Each number is 50 + 12 x the weight over its row's rms, rounded and kept within 0 to 99. Layers, rows and columns count from 0. The size before them is the row's rms in percent of the matrix's.

# layer 3 MLP down (transposed), 384x96, rms 0.283, rows 373-383, columns 0-95
042:46 60 25 47 57 69 67 64 48 63 58 43 48 56 66 52 67 39 37 63 53 43 50 63 29 42 73 43 58 67 48 24 39 61 46 39 19 53 48 59 48 56 37 72 57 34 43 59 56 48 41 53 71 54 61 65 41 51 46 57 70 45 45 45 44 35 52 72 58 42 76 46 55 37 67 43 37 31 51 44 61 62 38 69 46 57 51 39 48 56 52 47 67 66 40 50
139:44 53 51 49 56 47 56 33 65 54 60 44 63 31 47 55 49 79 57 38 59 54 64 53 76 28 63 49 56 43 75 41 56 53 41 41 42 54 36 64 37 43 50 54 65 41 37 67 57 65 76 45 56 50 57 53 41 65 50 42 53 72 50 66 34 53 60 62 22 51 46 56 56 57 56 40 35 22 47 54 52 52 36 54 22 70 41 52 36 46 44 36 70 45 42 59
163:52 61 32 55 51 65 63 37 58 45 50 36 47 40 37 60 64 75 63 45 70 54 60 46 47 30 61 50 41 57 51 39 54 61 29 34 27 40 29 65 47 41 56 69 56 45 43 68 53 49 63 58 55 46 62 51 59 64 54 37 60 50 49 62 45 54 62 55 22 58 67 38 44 60 59 25 59 27 66 67 57 57 50 57 41 64 43 53 45 43 49 53 73 80 60 60
118:49 70 21 30 74 61 52 51 60 49 41 21 75 54 57 70 52 36 62 47 56 47 54 47 42 29 40 38 62 50 46 43 63 54 71 54 52 61 35 69 34 39 40 59 59 44 60 63 59 52 42 52 39 57 43 49 48 51 40 62 72 59 40 51 41 48 44 46 48 50 30 48 27 47 37 47 36 33 44 63 55 42 50 53 55 44 61 39 35 70 45 34 41 65 46 21
030:24 55 45 71 48 39 61 74 57 59 80 39 54 52 40 56 25 73 40 45 52 51 47 63 51 62 47 32 70 49 67 48 77 44 41 42 53 36 57 52 42 58 44 48 44 41 44 50 78 26 49 75 56 52 47 77 52 56 45 48 42 64 40 66 37 57 29 43 57 58 46 51 49 50 58 63 68 45 55 64 57 40 45 52 60 53 59 60 30 60 33 54 53 51 52 49
070:52 55 53 34 26 54 53 40 45 66 39 26 33 68 63 44 48 69 59 44 39 44 67 71 61 35 49 50 43 49 52 23 44 74 46 50 24 29 41 44 61 47 41 43 44 58 62 54 52 61 48 47 56 60 46 64 44 62 58 36 53 42 33 59 39 57 47 56 53 63 58 54 52 42 47 27 35 29 59 57 53 48 35 68 41 58 47 28 73 42 62 49 66 76 43 45
151:48 60 26 50 40 48 69 69 47 49 47 44 68 51 49 40 42 52 44 56 54 42 56 39 27 41 38 70 59 50 53 51 60 52 23 50 57 52 27 60 38 53 24 28 49 55 49 61 43 68 35 51 41 64 57 64 39 72 58 38 51 58 66 31 58 62 58 53 36 53 54 35 41 44 56 46 52 57 54 73 67 53 47 59 60 73 36 39 53 37 25 45 77 41 42 56
037:43 52 41 35 45 38 58 34 47 60 39 19 38 48 56 58 47 52 53 34 70 55 70 76 41 57 34 45 57 44 56 50 38 68 45 68 34 51 44 36 31 37 57 44 64 34 60 62 61 64 43 62 33 58 44 61 52 51 56 52 39 71 51 50 68 52 29 35 67 35 74 32 42 46 56 55 51 36 43 41 55 34 65 60 55 55 41 44 35 60 33 72 52 64 52 48
023:67 59 44 49 57 61 62 42 66 72 55 40 27 47 65 61 66 58 44 52 37 39 39 42 42 57 38 62 84 47 47 25 54 31 51 82 55 49 41 60 51 54 46 38 57 33 60 52 51 50 63 40 57 39 55 47 59 61 59 21 67 53 51 56 29 35 39 67 50 45 50 46 47 59 78 35 50 27 40 39 61 39 45 60 54 66 59 47 44 60 48 53 38 50 57 60
024:55 45 59 59 42 48 60 50 56 62 53 43 57 61 35 33 45 56 55 52 44 52 35 57 70 33 53 42 60 47 59 56 50 31 37 48 61 69 57 42 29 70 46 52 57 52 57 37 49 52 49 31 55 63 50 27 35 56 62 62 56 48 40 28 47 54 63 25 60 52 50 14 50 61 72 21 36 31 78 48 58 59 55 31 60 44 56 46 58 43 45 59 48 73 37 46
154:48 65 46 44 34 68 64 37 57 50 59 34 45 39 50 48 43 64 65 51 70 69 52 32 59 27 78 46 58 43 47 41 61 37 29 44 36 44 31 63 22 45 57 48 75 41 40 62 43 63 65 49 62 51 57 46 27 61 65 40 33 40 42 54 56 49 33 49 31 58 49 43 45 52 53 46 54 43 62 57 50 61 40 47 58 53 49 53 54 44 57 50 73 82 59 64
# layer 3 MLP up, 384x96, rms 0.483, rows 374-383, columns 0-95
079:64 61 49 37 29 49 49 43 55 40 62 64 56 56 42 53 52 46 27 50 20 48 42 51 41 56 51 51 44 51 29 55 54 47 47 18 43 40 76 56 34 64 41 63 50 55 56 28 34 39 56 36 50 56 49 59 33 49 66 57 32 41 33 53 59 72 66 24 59 35 69 50 37 54 54 49 74 36 66 60 48 41 52 44 58 32 56 52 53 40 57 69 55 43 41 36
060:31 45 50 35 56 26 36 45 53 53 34 32 44 27 69 59 40 68 42 52 52 40 38 67 65 68 42 37 58 60 45 45 44 41 42 51 51 40 48 63 50 39 59 33 29 52 61 61 49 63 70 44 42 65 43 49 51 51 58 69 46 24 62 37 52 65 64 48 36 64 25 42 53 41 45 55 69 60 38 46 51 51 43 54 68 44 63 44 27 35 60 56 53 70 68 63
088:55 52 50 56 58 53 47 48 50 73 56 61 57 24 46 58 63 53 58 43 40 45 55 56 49 69 43 48 44 58 40 51 57 41 69 54 25 41 54 38 42 68 40 57 66 46 39 56 62 60 68 36 55 39 53 58 37 37 42 35 53 55 62 30 69 50 37 38 59 28 43 39 52 56 60 41 24 36 59 25 66 60 51 31 33 50 57 36 49 28 32 52 46 55 23 72
121:42 51 42 42 26 47 35 70 49 60 56 82 44 57 53 31 51 63 49 54 46 37 77 53 54 51 59 62 54 59 32 45 55 45 63 65 78 63 60 38 53 55 73 60 51 61 46 46 49 38 28 60 48 56 71 60 62 25 18 53 65 61 45 49 53 53 65 29 54 58 54 42 61 59 46 59 55 36 59 49 61 34 47 69 47 52 48 60 40 47 59 53 41 66 40 58
094:69 41 44 30 66 20 32 11 54 49 49 62 43 54 47 73 31 54 57 43 44 51 47 58 37 50 56 30 61 44 37 58 18 33 43 40 75 47 58 46 52 47 49 49 54 55 50 32 44 35 54 33 58 55 42 58 65 65 45 52 52 44 50 56 48 53 45 56 54 42 46 25 40 48 22 55 53 55 27 63 37 43 66 46 58 41 54 51 64 64 47 45 42 41 55 54
092:62 50 52 63 39 47 61 54 69 46 55 65 25 51 40 56 58 60 50 50 73 61 44 49 53 54 52 55 46 58 52 62 69 51 64 39 49 67 62 41 62 30 45 58 30 27 36 51 41 38 52 60 56 71 33 71 48 31 49 64 61 36 30 54 45 59 32 38 42 22 52 27 64 37 55 51 53 53 53 42 41 49 54 45 43 66 38 41 39 78 64 47 38 49 28 57
058:49 51 40 58 09 51 46 54 55 46 50 70 58 56 51 49 46 61 42 55 27 62 37 45 55 61 43 42 45 32 43 50 64 45 61 62 36 42 76 43 55 59 22 49 23 26 55 44 48 61 21 40 51 41 56 74 57 50 34 43 50 57 51 48 54 52 58 40 40 37 31 36 51 49 48 86 63 32 51 30 54 51 60 50 46 53 41 55 59 57 58 54 41 48 49 45
100:35 41 67 45 60 39 33 33 50 37 63 63 47 70 65 42 58 63 59 47 35 60 32 64 26 62 74 61 49 76 44 72 46 36 64 71 46 25 66 49 57 33 54 33 54 72 49 58 61 41 58 54 54 62 66 49 38 52 51 51 52 55 54 50 48 66 61 36 52 44 48 70 66 54 36 34 33 55 56 45 46 44 35 45 63 58 46 62 45 47 43 62 51 30 47 37
085:68 58 62 29 47 59 40 69 51 34 46 47 26 41 41 48 67 60 38 47 30 47 59 61 41 29 62 36 37 34 49 52 49 38 60 55 54 61 47 60 54 42 64 58 44 51 45 45 46 40 56 60 50 47 32 51 47 23 63 61 35 45 44 45 39 59 70 43 68 34 49 32 53 65 33 36 56 63 57 58 30 52 57 26 58 50 74 51 32 58 37 44 34 28 55 70
077:47 35 69 41 45 32 43 42 49 48 50 53 78 44 50 56 51 60 38 53 50 41 40 52 38 44 44 60 45 35 34 81 56 47 30 43 38 49 64 49 46 42 64 47 60 49 52 56 44 48 57 62 72 47 55 45 48 36 55 41 74 22 74 50 41 32 60 55 48 63 59 44 42 48 49 53 74 35 45 40 42 52 61 62 38 55 59 33 79 71 48 62 57 17 58 62